config.yaml
num_hidden_layers: 16
hidden_size: 512
num_attention_heads: 8
num_key_value_heads: 8
head_dim: 64
intermediate_size: 1344
vocab_size: 50257
hidden_act: "swiglu"
norm: "rmsnorm"
norm_place: "pre"
norm_eps: 1e-06
positions: "rope"
rope_theta: 10000.0
rope_fraction: 1.0
qk_norm: false
attn_scale: 0.125
bias: "none"
tie_word_embeddings: false
parallel_block: false
init: "uniform"
init_std_qkv: 0.0267
init_std_o: 0.0267
init_std_up: 0.0267
init_std_down: 0.0
optimizer: "adamw"
learning_rate: 0.000661
beta1: 0.9
beta2: 0.98
weight_decay: 0.27
lr_head: 0.0045
max_grad_norm: 0.5
warmup_steps: 361
schedule: "wsd"
decay_fraction: 0.643
decay_shape: "linear"
final_lr_fraction: 0.1
batch_tokens: 65536
max_seq_len: 1024
doc_mask: true
train_tokens: 604500000
max_steps: 9224
dataset: "wikipedia_en"
Each number is 128 + 24 x the weight over its row's rms, rounded and kept within 0 to 255. Layers, rows and columns count from 0. Numbers have three digits each. The size before them is the row's rms in percent of the matrix's.

# v: layer 11 attention value, 512x512, rms 0.0353, rows 281-319, columns 256-319
# o: layer 11 attention output (transposed), 512x512, rms 0.0352, rows 281-319, columns 256-319
# q: layer 11 attention query, 512x512, rms 0.0387, rows 320-380, columns 256-319
# k: layer 11 attention key, 512x512, rms 0.0387, rows 320-380, columns 256-319
v281 103:128119122156119179133154144151119125085146156167132129127130146110167119089126116142151156114089100156159071120081122148141187128164102159105121134127114170093125114150108127143120133127123144
o281 101:089135143112116084147111120101152125159132108135147126099102149162081134120142147130120104144111141108143188112129146085106099134099092139130129135130115157126163139086216112094114107093130132
v282 107:137128098120127152116121130127131111123110137105122150126114138133126111162070100095149119108161073155152146102089109113132148109107088115121156150117119080137120150136112146110111123171132123
o282 108:145126158158129148128177155137117109125135146107122129099162152143090166145156123104126131136146128130107152121135129161119093145133168117150151136120103127139143128118148126109162154125125127
v283 102:097148130106136117088132145142150088122139113126110136160096107098169121177122135099121129114112154114103066140134142117166135083182110159133140150120176129095154123123150103142120133180107150
o283 101:173110181131088120147133115142138136145116153129132136148165095155074116089130092135068117144104109132145161152137130117121130134137133105192149081163088072149108118103150131106154136124124130
v284 097:099106102144136142111073177128147135125114127147149174127168111148139134167148103110149125068067099151150109156100101110120107138106100105137117133144122109175109111127115090166104160135139152
o284 096:147138182119122163135111116160081118128137127127076111107118140115097143149128122095120133119134120136103122097122123141178127119153124097134104124134141167124138108115108094129137099103147128
v285 102:138129119117136147166112092119146131126147164132099104079147100127161157160107099096091128139126124171104148115144100098175131106165142150125187145140151061172151144159156136133085104163095108
o285 102:118130137151123122139120142094075084139105120117130148133145131118101090119137150121132111121156191134112112191130171138173085107106154093132160142110121136133085136161137136149131132122152115
v286 103:123115132145123149096107119129140075162143112140126137164167127120115139149139143109107130121130118149097152100126149091097092109165146124174101119117148115132152135148143112129134148185101113
o286 101:151126124075121127095136125104120142081106199132161118168134125169122137138143098173139162126151127129138125134105163100169155100097151147112147091164121107080110077123108098115102112115101127
v287 107:107150155132145097126111120126180136124160132146114117113043086106143121096092085092136167193157110151126155097108132097101121134142105119137106100114134125143139155123124141082121191174124117
o287 106:159118101127120139113138136100098119153112189163156143124156108111102112092149117169129150121101141145128091137115115104139141108116127122132146139151097081118139122117118139135119150131117122
v288 108:124123111142126193110088121125087118133132059126129139089097111128105138153124149118142124100139127126175099123127134147130140083138145150135133112145183109152118132145129146128141099165092107
o288 106:085166143117092082148129129171148144123091107086110080126140127158123134124128152175075141176157156154121132137135140119129132161136117127136110133146132141120115109157120141150130116089124176
v289 105:107099131169139140115134144126133135159118157127109113149157143109094187121144165130141128105097130131109172116083128125077108122135145164157103089117148127157104114091114121142125118150152143
o289 105:132120121117109139071099176083143139109144139159160099126129124103134049109096070169157142139106131099149104163121094107143161112138107121087128143100124158084134164111129167156085088157129135
v290 106:159150146116088137103132109121103117114104115114136144165118124115152112138119143146111119177070136110131099174108122114086123107156169126131180110108174143080106127096128136134170115167157116
o290 106:140085091119148127150126087124128145122082076141133113123169128152142138112127132095130153123141134147101195131117103080135166128107154175133094114128083164172138153150139155133149129134121101
v291 101:128110121166140120144155134114145122145147167098118141113117154114145134131112131145120103148090129116084104102139147120123147116195170111121128076133101133130159076122128155175112136090154135
o291 102:120132102160170159075132120110150133109142136148117163142129104127118091079117091107143098105117135148114124143180127095131115139136136149147148131117127123133127162117137123109125161175106162
v292 105:109156134091098150074089087123174107120121136124109132100128134152130089127152112075109118090130111124109154137111141094154126133116129080108170177138146123171154168158096112116101122105111111
o292 106:179101149157129101160172102143110105177161117121110120130180116120110129128138142131113126129143129154136157108127136155102085135107149139135143097159130143105122136133162155145109137134124137
v293 102:171144143095119105125158117136108153134126076140128127125117103128133122109123143207143090133149113080122143129128110164100140107131147141128116084124136154097111095102063122166161098130161084
o293 100:102132088152174125112090129091116190097156114086126149132118107100168084143131112134102122166087125129139142118134109092113145116107078140142109147161104196115122144144084181157109119136129146
v294 108:137143136109126122129096133155160095156146159148107141125124168131135127080120124137155137138160143105110080129090097146126135156127087153106113125129139141164119160138130147078128163145118144
o294 108:127160143143153171100118109131156120129121138141149127117133116096134191147099121138159142151117110133125162110145147135124103148145162122117102129122119099104123067123169117131155100097129099
v295 108:112157156144080142137119133139149144099101183192134121148126104119106169102118171127118136113119111146165138173131156135126120130122116140122149087119125116101158146107099134174091163110144155
o295 107:112138121066137119162152131122124140157160107152103089120090115142162185153147141156130117112113129113119099095147100091093136138132162129159104168166155148128119146148098125120160111126111107
v296 111:164112141130119085123117156142197127145135111143155128112141138121102171066114115111128165166113059154170081143145145138113110103127093144106133146137124107124113109175129126143129137187164152
o296 110:123115130111144170127146105095152154091152137096150128112129093098152145226125134127126121098103131136124144091096090118115134103133116116137140117104102125096138167108108123080143108118122105
v297 101:126124102143112143115147154124096141090125112148164149157120161168134124084120153143098104137122150079135114137118151161114146135134115103111105151127164123092126066103104124125140101107160136
o297 101:134132146116165096129103125123120155144144118117115110086109145158129097100111153121130151096114116122142153108137115098086145113138100163094125087128140147151188130140133107123081105117124096
v298 114:136121157159115086115137171127105143070105122151161107112161097123104162110120106155171127100192122149178125110085119175162115136085080088109135109125115139126110124156123131135098153114121134
o298 112:088132171123141126149163138147153116166134139090132140112086166120116187156099162108100102157130127102109138100169122130130125132159096155132164125089148119134120154081177086096181130115106122
v299 108:140160117127140111090115136112114124119129097155110113120125099126130073181094080116107107088118139107128115151118123147137096138123139131152147086125127164122134136130161147122184149149141112
o299 106:124105159152134109135139080131105141170088138108142135146165137112107123130099110126114162171161122119077125145097149127138187132106086173109136141115104078118131124104168117150147103124114163
v300 115:096138130127134101093138131121143110119123102096178143153045124129139118154144135107074073148092123095123135177141156117107096143132164128127127112116169145152120162076142125150116103134147115
o300 117:159113133123129129106103097103108133146122107095089108153160104143123105101106113137113172156158140115130145151123122080166167109128108132134103123173134149142164079116122102155162171135107149
v301 104:100133088101114131075129134127178174135135137122118159146073117151101104126122081108102180160090127097143127161136155103106102119164148122138130138136156086104178064128133133103159166152152143
o301 103:187104155139124107165122099121110128073127093100139119142138102154147075144130172145147119107103089140093165102142088110143146129078130101121133111146094141125152151147120164137101145129123100
v302 110:130150161162118126129109155152140117101114150133213142112162122158111128107120146123122100093161152164170179132125129113083109147103100101108189092122103102180100160118087121145115154140131143
o302 111:119105175115151114154132109121087144143158120127119146096137125123095175121139117150090122153143141127130109120159125160151152151166167161161135108179129133106120088164137101117147149086106121
v303 111:177121146094111087128066137124127112154128095091101133097154114132112124099144141129139122103165113168159139091097102130152136122079112093141110127123113157172106135140097119101172148159112111
o303 110:086118129143136151147131130157085131116137131132157153119124134103108132165108134144114135167132132144103119093130129166136143142146118120128130109137124122123076116165128140104151128110155131
v304 104:165111136147145115093135149109138158099114162152160149135133144129154158137183101125162177155130089157075118151139123162105124128138113104124097093128125151115184106112153129132075120178151125
o304 103:122143093119143125125140128125170159140104136146104114139130128126139157190134131122123103150131097106128178122105125120146127116063144121134126132122091117100144143107147140109138117125120119
v305 106:155127165132136115101135125130144112161132136174094113148140129134130104122116135128167120096143168121168110105121127154152105107099141128103157138142118142120115144153138121099106140146128118
o305 105:139144150100104117118139136168089097106156146120146095106086148127128185141147117155104114162124115132101077110106148178092093162186122175106125095150132154087140100131130096104135134124135133
v306 099:077120135160146115129135110099116071132157133128142157113109118121114102121152100088141077109108107153164125127128123119131184140129130061087119110122111127113145109131107147086102149114151141
o306 099:091139131158175127147135127134133101099110112151141151135133105177111128129089136075132125169119133105108146142086125134114104121125152129152141109073112118153149138103128114107112175152128147
v307 103:083099146156114189111114108128122144097127138123141127123105136132092129118105121161094134158126113168156169137136140144141134114171101086108117148119152124107122128100151122104091112126171121
o307 102:150107122140107099117082144096073137102127116098123168110143151152103168111177120107146137091167166112117100118129123117119132139168167138138152149134114144119132102141119111099163168122116125
v308 098:149109099148128125114136152146146106105099092109178160154145101170125120143129111100183142128124143171179109145097093123063123129104099092133139129126094138130093151143098137140135161160115127
o308 101:143111154094103135136113140103103152132136135129149133146138147110108148157138115117126141107137112085146144079137123176143146128134131130099116130160108128125169126095153056136137142071163140
v309 105:120145124131146128160135070139147114117158117084125158105113142116109167131104140143131146135130129145106113138131183156134144127157099133134112110112099112087119077106152151120137114096144117
o309 107:117152081148154136119131183123149151078131127128130155138113095136122109110126101113121133130088117142195124099106068106112138122122112109148106164090125167127111104121076149128117151131140143
v310 103:127135164127162174128144102121109095106130116142130136116105158138142147150125106116105120046127152121110166171134137073111139161106119122143160136137102087180125148172093139088122155132143148
o310 104:130087143103124120139117110126107139125105090075122130167157103124104126107126073122093150165131142174123135093161121120157117159150169093106116136181159149127129124120122123126176100094113113
v311 109:120130112104076064128106116117084113114123104161132146103157152141123136144139128159123110118109144122112138108130140163110114120120090123129129142116101152123122081091111128158126102076136139
o311 108:117106103134132142132112151133101134131149140144101124136054125152155138150118153134162115139121112136156114117051129150125175126142080134082108142123171123108107168145127112116126171168123117
v312 105:088134112142121148128121128106123130117123115163106100157103120112143137111148163124154131090194120087139117079093149134125120126114113144142145130121116126163172172105105102136126141128128103
o312 106:153141143109118124096140147175150139176137168117108149097145176131104123123139092151075144148123153143127088083145107113109101132134114156084104124135152094066108110113113123147104111151119138
v313 101:144123104121153103145136122142123107143138093112089132109112101161117085112149138108139113063107123130152141109137115084135111166151134150134126137130123120115161123123153130147177141126123131
o313 100:148140150105143137125131119140138145185118157103151165141155121156159123144092136151127115097103135156106131091147182129145121130125140113116125148151146139120127135164107076119123132140143127
v314 106:085121162159156129156127139117105114129138136146124109151146115085136105110116157070135145103127118126136131179120109153139121117125119164120146143135112153110148150138136152148109182105138157
o314 107:113104133119103113111128124112138128130136124156149122108091109095090183152089130146116122125113120124130135086151145137103119161124117143145126121100155094131111122055170152142138084139114113
v315 114:134148153142126090128132111111130117108145123074129119109132135177051137143118117130144138116191140157107122097122091142118141120086123100127147104125127184166163135142084140103117123169103135
o315 115:120120120095141117118148165131089142136155139135113126098136134112177122120155119110139123140116116144165135133103138159138109177145160162113147141128142129153096127111157122156115131100118171
v316 108:105110149164131122137144131149101085134127109137134149098120164102140107091095127142116159134067153137126116139147124133118174160124124119104143147117120159071151153155147154096185129104174168
o316 107:157130113154148118162116103120144115096114111122120112089102111155093182099151135098134142118138096142129174122127108075092121099100135128112111090108108080185134137125134145137116140151117144
v317 108:117137133135130091146136154078119140130133107104118090117102132150102151114149118138143174139147139069107142143116132100172094141094089101127104130128119114174136142111123148117173121117159178
o317 107:146112075128136125102115136150122145129123121116102107119138144140128112117111104136159133126130099168134142130131137137152124134137134151059100115164140166126144095112071130147081148135088146
v318 108:125137091169117129139114147126165159133108123136169138110174126168111146118126122106147142151131141132120078154119122139121144134138119144102131101142108110096153105157132125123101180124117145
o318 108:121151161118145141131126109155143160110185092148117161158127111087149151181121137118148141064134131101118152061169107132161133118147148095161109172119107155152111168154129137133141118145154114
v319 101:143146155132112133149148129112113164112107130141173132146127154128140171141132122086132149132123114136111179131141122142132121150125148180161102083123121114156080137098137119121135144160084134
o319 100:105152102111150137103065091128129132105100115136118162144138122098125139157136150124159125136148127113097101161124164107146145174085107100125083205112105144140082129106131152164166108117142122
q320 127:127142135150151112147139115149118090162139158144109170108118145187088069145093150105119176114129144151110153178137146142160141101116162146113140145133114117120113103141157132117153129133134168
k320 099:109130120100121132078122162142118150093180118074114131185132130071136167112151116140098095145118087105126145127115145143118131125098167154130168117180092121137126162118152137146107142150106113
q321 104:147093123115129138081123130099167156105106135102154101146135113081136193128168121131105106166115110098140124110130107109112119162105095124145115131101145130120149130112107129133090131134120109
k321 093:134174140144154109166117098136111097133070118154141135016108139161157103136103154113172147080137160143135112160104134109132138152169097082133093112092156109132120107143105114110162109097153169
q322 083:140184118144152128166128177139113138074119117129128186150135144131155106129122121125197142088077111161124122092090142133114151115159183115122113129148077109109124172171086149156191122119129113
k322 084:142099096133106139082097114095168137095100150107120090156103083076141157088168138116069120149153124085140142136139088076141149108115127131127137134119145156166141137113177066148102139153112087
q323 094:148124102188106084159148129132102092176151148127113125085114136182094104137099155092163129102129145144149139136098156131173126113135160110090138141116115140121137106146130124139140146098152175
k323 082:152101137128147137119122177152121146130221108143107147172179154115139126139143127163131124084103165143093114152113152138083123141081120126116127133173097086127118162141133162099115148106136101
q324 078:118138147136145135104128158142145152096136129110123127187126122085116144116117145122141127123121127135148118086121103125095109146115105138139173172120110137132166153083073135145114132132111099
k324 080:152102126118136135142141117093174104097087163132137129147122123136165158114178104154121116115144117120110100100160112108159145110125117147166078139087169175130099121120136101156145124129133107
q325 114:126092094165098112156147112102154122108121165144141127084130155151122130130157151154114117139116172071156163157094130118153122164160107166076110135107130125133097143128149109092124157133160156
k325 114:134119120115114106124085098148117158110135098129167095122111095118115141122150121131161125153141122123115135145143128110103125126112135154131176106128120136135140106155121169106081090123101127
q326 093:120104121161121123146147152115156145160142159092115120150145176111100124104111144142110116142116140084154182149139145122182098141107158141135154136104116152116118113099125121168120139080153093
k326 091:117109106122125108111163123112155089151161117141106129142138097095141147126122083150138127102149167151110088108155134078091135113110108136167110169128153149147119183122128175127088120148111112
q327 080:102070106143111137108151123103179126126107134102126114107120124085084129098132102138130133150156137130156153140150114128179143104062082142160177118126130123095100130110126105108074124133119125
k327 086:141092102115123121130144064070134126103134127142128147131101149137140112083170156159103130116122120114123112102146099090108157141157089147153113123103162185161108107157119097144120112122132124
q328 083:126060097124101129117137141116178133118115161127144102124161118114093162102095107152112098127141146125137164107130104091134125128083107133159133107119135114087106110094127145114068158104123118
k328 083:144097123109110129149134091073150116102116137133150121148089099120148117131174138168118113112104119149089123099126133128125156162118097139165126105068159153136093138097125113135086120158154101
q329 085:119116167126148127175127165136123119159165140132090129108131122159131143150173159148138115103141138119114148118125116114175125120148196090150137146135164127136126113143126158160138130130183129
k329 090:126127104136099103114157153142124120164173119130111169129146130141139105148091140131124156129130132159168102131134149137089134095111128132083179123144117099126130138132084180109108127157135104
q330 086:104081163088160126110117175071168129116122116093124125099135114062118144097101115146132105115116134089128154122144120103111160110085122155140154137125144128134136140101115140144080135140161086
k330 080:132123093119105078103140086077170132084106170104128100113106119126109116114158119110107129131132107144116096110141125139150108110110146144142094119090138181123119121089120118131113114169158111
q331 086:124090112097124119089135134114164155092115138125128115135140136048125145109087110149093118125116135087143164119147101133115134148117080132134137104112131120100112102084113110159064166154121099
k331 074:147100116127143149133135101093138134117072149100092130090123105141128150154153093142129137117159129133119129126157136121138144107152119138158114122076139162138124102132139092135135128139115101
q332 087:098171166134181102145138130143128116138156098129147143156099139148125130112142108130146137121127118119091116141088118129080129131163158109081109162159149104169113144157120121143168124143133150
k332 078:149154153110134134120139175166119143165168120083148117157140132145145143125104125122141106141139126100167158147129150124133080131105124133119140139159124098140165105160105138121126104114118131
q333 080:111158113133131113145105161174109121138146110126114149111107147153148131141142134143128108110099136138110118161143122125120106111181133121111147136164139105152137141157169108136204123102123146
k333 075:140155155164120158120144176160119117161131100102125146122137151136135153144117133126145130151136149111156128154113150114164128091109126087084127139187092083141148147124122123131111112122103149
q334 091:153171123116128150137111120130129133094132147089135159139104124159141122130181117086168115111143145162139135139139140155138113084119143139148096149108148105098095124119138114076125091161146090
k334 102:103171133112102142116129110131121128154137100141138099117159155124088128146157096087151173147102141147161149146151151160104104174128152181143168172131145123170124114163088194145154128141156149
q335 079:138119135136077099155113128126108150144093119110100117138141147167095121140136158129180120132123108133130149115131123106114120132126136110141125122143124126137143109172167136171130111171150160
k335 112:138150153132146148113119131184115137155152103176102132105134154128150145162122119152164132125133139110108115132107152125088096161138130072134125150168108097133107113143116092113130111093116157
q336 107:135120163117111151173123094118115156121122089080131127146126104134124100138134089125125129137123126136083114136167124118141097117107076124134114116120134104138110146100126159123143102135150066
k336 106:139140129151131155158121101147127057139150084092136141134148133126108116148079145122169115118130135171168106127120093159160109115122150129136121146119145088104137146111152131134171141107135126
q337 105:117082157157133101106102084118160125191167132145092112119179096138049163128125136108108133144108132134122154150152138151133101138102122106121142145130119107113140100083117157130111151100123135
k337 099:153129079113117103156156140116101135118149086104111123130150165172111138119102135128134146088163155153138116105123117119172104122143145131125143142140112149112141116150137156127139170144151144
q338 091:096117180143168164128091138093167133145133127120161123139099126162165158137116139127158126144098126137089128115162135096121143127151115119111140115146121124144115080155127146154139107163145118
k338 085:139144143107132115112133142136112130121115106159090123128144109141122135109142125114115149141184112132126114145159138120140124082121086088108123124139103141141123123128113107081142137137117123
q339 075:158143141113137151140107150146124143107133093127130163161126140145153118134122122116128124132144140164099097133129089131068103130209133103140094133132140106111145171148123135137142117130151120
k339 133:129176137103140127119118169160083133124166136121141130136129146174128105124104156112134146114129141161152153158091150148091120138130130126089183136190108099103156142153121155136129133129128132
q340 098:153158131156116106129130135122115127140136084079116105115102120144108133098116171098112141111119109155135108147153136095143084150120112137097153083128130163130127117115126099121167139190137115
k340 090:107121147101117162131128154165107110138138166144094106072149128126128131128100129177143131121127136119125147109124121129111106139128109161114106123149114092162091131169098131122152137152138169
q341 082:122099091115129140190131158116134120116107153143140118103087078117143112142100120153124116141132134136136116152093150145074118147139124141122150141125168088091150135157144126109091130131134134
k341 152:131141136133120127131117152145078137132199089144119145137134122156132120169106158127144147109123151148133141172128144164122141132141146122093167145191105105099133120101151152155132111100149149
q342 097:112077096131148150154124122150150163136136138121106156153151134077114140136141113132131118166116125110116130093070113119145161132138117097134108147151165134120130139121102143141130070117095119
k342 098:160130146144104148121166162119142123134122113113185101152114113152116123161149102135169130162161131139125110161114124134109108142148141132168113107137160119121141150106128154148133135128145108
q343 097:157124119123188123133173156125118136120158123149132072133137104129161118109121124144146119141119140135146125131163098148074128125138156144105120124118121115142133149102130127112132154149141105
k343 097:114149123127109172123111115132176091128076136116138098118130129124149136140110140141179109112166166104111156162099112121156112118117130099098145125119140117135132135116127148157143090108135168
q344 104:135164145125134094077128097124106085088089100106152104101117123153114071073078138116135190112125134129136106165156124118099141144159148132127132121097123130124110173168116107134166150123158130
k344 110:096136147124168126099166137114102108136171143117111134141127132123150136163122136068132116120123143143123118153099137166113123110132131123140135146134146113125129119156183107130144157094122143
q345 101:126109168132138144109083104143086157147122098153130144088111135147102127155120096116150125121112129120118081105150129115149178108166142104134134127133140088128093115167117118151126135145158158
k345 099:099133128112134090118120140146100103116142132090143183169164146079069148103126113096112133118140094156135075138136108093091106121183150147144133110111161133109116136133119145168097135150116102
q346 106:134102142103185150121098141149127130124141119194099136152122149109193193189204159148126117118143106101129116144081124121112099157125139133147131144128140158092143116156120124143097165136142160
k346 105:141136081139117093109141117135141179100091160101154118123121113144110113100118088132072168130128135099155137108154153127167107125147103118100120142098117142141117082101193146129132156127100088
q347 096:124119096129135108128108138132127151113110089151129118131158128152132157101146144158118112116137134114131157176116140102101093149183089113114163107116097120129150138104133145102156193116132152
k347 096:090143139105125112103121109077122159129130164106154155125110133140129148089134090146117078165142128104104128102142094123093134110121136129095110104072116141123168099117122103119086156120118130
q348 099:106131131114087152125143188133123111137139147124120165090086127114156123132094097112110138133122095121166108157110159112102161146117126137096136162120131187143145140118117116145134128076118127
k348 098:159094147195141102182122153119140105101127127139132145128168123166122127121101151137128125108116129154087140142106135169149164125134125108138144102146105115123144127129146144125119147151151109
q349 103:143170133125096142145115135156136104131146172109167108148111109127122107073120068132165121135159113171133122141123130131096101134116151129136157129148115173125112136163098113126136103104163141
k349 103:143072133122169129155147152130154127083167149142076119119108120115128099159165142150110166094120158133099165119105110129188134149130129177120163130104116131128103151149114134145097108123146116
q350 095:112146140103110110099143121090106137132114093103133136103137138150139109131060119074143170128119100135134117124147119158148195123153163114088110148122129150131095098158114084157157133114120150
k350 097:139122155152135135149130136127110100136120090141079111189163117112144153128078135087116091137096087153094129146100136164110113147152142143155138120144159110100133128130157117139149173077142068
q351 097:128129118131115158146139134126118122111147154086122094181118150072130108092147131129139139141175143197114147127120106142112099152182106092153140127102142125079147133148146144123172102116124114
k351 097:130158142131125160160114113126135117169118143110118118160131109158111140129120118139172164130141110122143154194135108134114112171145162121122162107160122184123167139127097143139141125093067121
q352 081:097114179152121129117090101102114122138150148126133084137126121157113165125137127139088155181166150071103160159170114142132123143076120143087116147151172152146123104121086131144105127115135148
k352 105:112124138114153116136167150117127126146202125142094166180124163123143103159138159138120134099104149153105121151119157174096124122124176175120180135162117115095090101124171168117127141123142154
q353 075:151132114123146146120172135114115148085134119123156171149148122083154108110137086156154137132087119153126099082125107126103100131170144096123140153107099122106133156122107147129134140127114073
k353 084:122098101146111116142109096081155102103067147123128077074145093118112151110130112130121119145128098114147134122130093106132126144135098134172077104089147163132136116127119124124133137126123125
q354 094:125145127169119096156139120142132098169145153137093149100126132175119075170111133118117170106126133154115115146133163141170145100158169154117150128150117125117107126166168144104180109132124163
k354 084:131145139127151163103132196140129154137175104119134163208157155091134112129133163098128101133138119109126110121105129151106109111098171113108143148188107109126124124127154119155133137123148114
q355 080:101128116114132131130142101103159135153089106132143074110098108122130155125110120116130137170146111108131124174163122141111123113078087166098095088148143160154118112086140093143070134133107156
k355 088:117119132148148112169133135185088143114114100160108145067177155157144139133115113136206128072139154174104123142095159165132110157134136083149145133134130105131101156116091136119144094114154167
q356 084:133162125146151113154128117157112137179133131120117170113121126179122097146137141082167161076101134163120086140090132135121143137193221141086107158151112156141152141175139148136198113142122156
k356 079:132103107130121127079130183162097116119174117130130102173144150112153108126123116142126102120125157123117132109104156124101097141092116112132116154150102088116132164099116152129120165123131099
q357 086:144161141129135178070142144140116150078109106077133130178141110102136155118092091118122160152126116161148165162174133112085110095088122133160131088140160093128136145066123120130100122126110117
k357 075:128136135114111100152122091078160126119113155135117107107098134118128143124144155133118105149102113106156147120135134094157112128166143174135140148092100148141099123121141059125112157150095132
q358 083:128154148164094090176116152125097094158113140144111134100110153191117134154181148109167138091155136147142123108113163111122137152152168145107140121124135134148160114148136117109149125137152143
k358 084:137107112151150169111096176179116164152156110157126126129131145112142138175140141133129104113118170134135101089096156097121121117122114093094103151172086088148121148161103132134089127146118141
q359 092:143112123119134148126113152130137158121129165122106140151150124068088200142126124121152138131156123155120150130136085103120083092071129111161134090107170117123114143084145134108123129139117124
k359 084:120106122122107105103115134069176107125130136108142118144101119178078110116167126114088148123126112134133096096169123127158133157151162154124124144125126152128102112114122135148113133167143112
q360 090:086116114169093123108124139158143115161144174135100096123112151115088154127107146110121082125162157110148155110124117152131120123156126122083136152101123159083148134101174093144094117085125164
k360 089:126084117114107104114124115123148135114159138140113167150148096116148168137181098145127109073111136141081123115145134078112141134127155157181146098125146153128112127154142148091099152149122108
q361 087:147171111152149133131128125149131086104116098148166104136084145137159120096129140110124159114147111145143120133097138131128111159191150125112104122156144125171142154135101082142170145148132148
k361 084:081153142127127148119132151139121137124080106121140095079145133146152142118105132113164106156120140077137187155109124129142110104116088117120118121128115096183134180150107129126132138132132141
q362 095:138125141167123142138113142124103094138140128078136114131152123094113115115101154128176154142168183124141177157146155162126101133112149130096136140116100139091155129119121095148142114079159114
k362 098:096128140138127113166134145104100139165162120163067151125119105122142093163131138124132114111154182143114139126134152126119125074120110168122126179139139124094127153145154141125131123106136085
q363 093:125112107156105103148134166145158124155115135122102177142103145135126139106099138124143075119110124110090105123113130109150107121127129102115130104137144114122160140100168122155160100112116108
k363 114:110092097136130133110091189169098111115149098124186119121123184117155122123105111133168108129130131167149100128153150140118115090125117118146073119156151123166147174124115145132142102123125130
q364 083:102092117117159128136126127105146101109134136121158145164139111078115144131133118166134125147140112130127129123112139136146137131059118145123164093135140115123126127116109181114108110134156105
k364 094:133117129144110104156123108106162116070119103094115146115105097129129127146131149148116115122158123103078132128135114145165175130096130122129103125123145122079144102060092100120115107125137086
q365 089:105113121164105135113140105132142129150136127163153104103127174119134149074111106118129091092085103110158137109119137122096176121123133124106105123156112090135134110118153088152101146123123145
k365 105:126080115113131145117097099135120126108092115127162084127120127103175200096156125124133073142158110112122125146116135099145128124121117120140106111138157147203113133151149100151143135154096123
q366 089:103125122118095110113120135128163104144081137155130117115133153202096154149129136144155142132119132107099110197118136128126105138163096092074151099113156069147121109132163133130153152134152150
k366 083:115117132137161106114096111157126131082139108101172141137103106080102077148103130140148114081126120136134106140124132113109113137114122116105145114103089110101176133153102100089130112129140096
q367 093:119179131112144119139126129184110092137168115170083137129133126164159115169138137150151099111110113174096122103116112135083132102157174088107114146158141122146132145146151147113183120106111182
k367 075:140159171126148142070130180161126147167161129114157154152150122147123126132105169128121126148100121097169153171115159158122120108070148097113142154176144104108125145109114146117129141094126128
q368 098:126145137082125170125167162157095105131127132134135153151119160097162139131147120113141099127166082167116114132111144101085142139132145138147148112111089166117149143102137135138136173093107098
k368 096:131149149196122118138101157156155125114098112133100109120126136152133103109104123151130162131130128116137157111125142165157148118155104130105128140103117142107110111108110099117122116129100111
q369 099:117138120094137159142122126133142110106107106179125143139129156128186164134102143139115106128126110142153112161096103115089085141145145134124123127128135117128126160131098133143099146162116117
k369 104:129141119140113115084138142148151127085089113120181104103100094182150118162143103106118168138131134122151152147155164089144113163121125107104122111127101113087137133097137090111141126124144151
q370 091:145099135125176140129158132134137092106156136107177114157155127047131111105131121152098146138167140127127144138111129165148107149119128160125145119139127137105153146120135150115113104153125077
k370 097:152127117132115145122128123104183130159121143089169138091121117146121127123121103167118112099157137141134157143137110128160139085134116141126095106129142141115114131119114157122178110093125124
q371 101:095172132131134112147143152175107137143168119115143138113130130131143110143130146104111148114125120159115122124123149158081143124162148134107142135167124155140133123161162120123168123114114172
k371 062:107117163157099138123117117111115088161117139096129126132117104105096150105102122115079139139115106111139145155122088104146152112115120105123147110140104101180130147111120162138162110183130121
q372 090:087100116095126093118123117115140124131096134143129124101106093141140125138094145076102144141097140083124104119146141138128150130118099118106139159159140119132122090141092156110114090177145106
k372 097:129113134089132118129161165096098128172086140101106129146093128134113123114146132125112157138122085110171110136125104147160145056080114116142114130102135144133119116110154120113135176100153121
q373 121:121145145123116105162140154152079140160168090112134140138106138151140106140095142103146122126131119133125146150114169162105116129149141130101127141159143148146119115139117150145119115132144175
k373 068:165115111147112166128106163139149144147078117123099102088115104124119102127090127141130120119116133089142147125151114121171111100093101121130121131086105144117105153112152134127113124125138108
q374 101:142098155166096138173093112119116123156113120120088145154133125121171130121133183110088128132148121118096089153073111135156066105181096142157118112132133152122148143100124143143163134130108128
k374 101:158151116142128078093127116118099119140174081121118100120116140163127121124114122135108123121103094140147156127145138141137088163059133153135168138138123120149125143108148149085097122084123159
q375 098:131114129122090098144140146110115170123120150092097103140123105164123135069113106104190063138128110133131123129166136116081147107115138151132152144156147102138160116119101164117114158115132113
k375 102:099054125151137132145117132124129075124158119107100105127149155136122148166139130146145115110155143169131124132143132162180096113091152088123117151136140121139112125119105121122132150140150156
q376 102:150146133138153137105128169146110118149138130109133107113106111133123117131085116123176113132128147155135141102112142115151139106158113104098120136137114102130125111117137090153125145126177135
k376 096:110095160139142174129076136117111133119119104115135174122143127100121110136119164135132123102157137109109138067151139127132133086119170127124142165146123135117118075169106110131129144189124098
q377 093:134143124127114155128110103150138152114134143116152139133124089129132124177132109099142161151101119160110141139157156118138162117128107128116113078146155077127090113128151131101085105148187151
k377 098:164114133104125159129102148128111126136063159128118123117138144110098120135120171171128157155136150104131151130115122125168115080118107161126172142081147128100136128103109126138123147179125111
q378 104:133153108114139097107156104157150136122156139107139139133127165114105175081134108105146108130129132121104145164120121104123107133110072114091177159132126095108135103126141148116120136113120146
k378 110:129077128121136136133148129123129137125103181098141135125167112141136107134152098154165137110126121129118142128143120134148135106129109150151088115113143082196161113113093141126146130161152165
q379 098:059131130084099109146165120108132109176129151158107123108144113110145110126068107099115148133120103094136128127121130131085134122128111156122137128128142136112117136186110137142132096158143113
k379 096:174113151136115108155147143154106135142149105118073129132130114175125094122141138100120173115126143118115143167115130142131138102104149127122193131173103094097159149143156147143151145128154136
q380 100:090131126101150126131135174109122147151123127170135149057118121161156119113151151169098125112096160083175099120116151107119184122134134182117120139131148136098132158152109112130080100126180129
k380 098:130103099124052135165098114120153147116062151113138103157101101072125149111096113100139097176131140111144093135118126129116154092123080117101138101091141135139151146126117136161153125176142139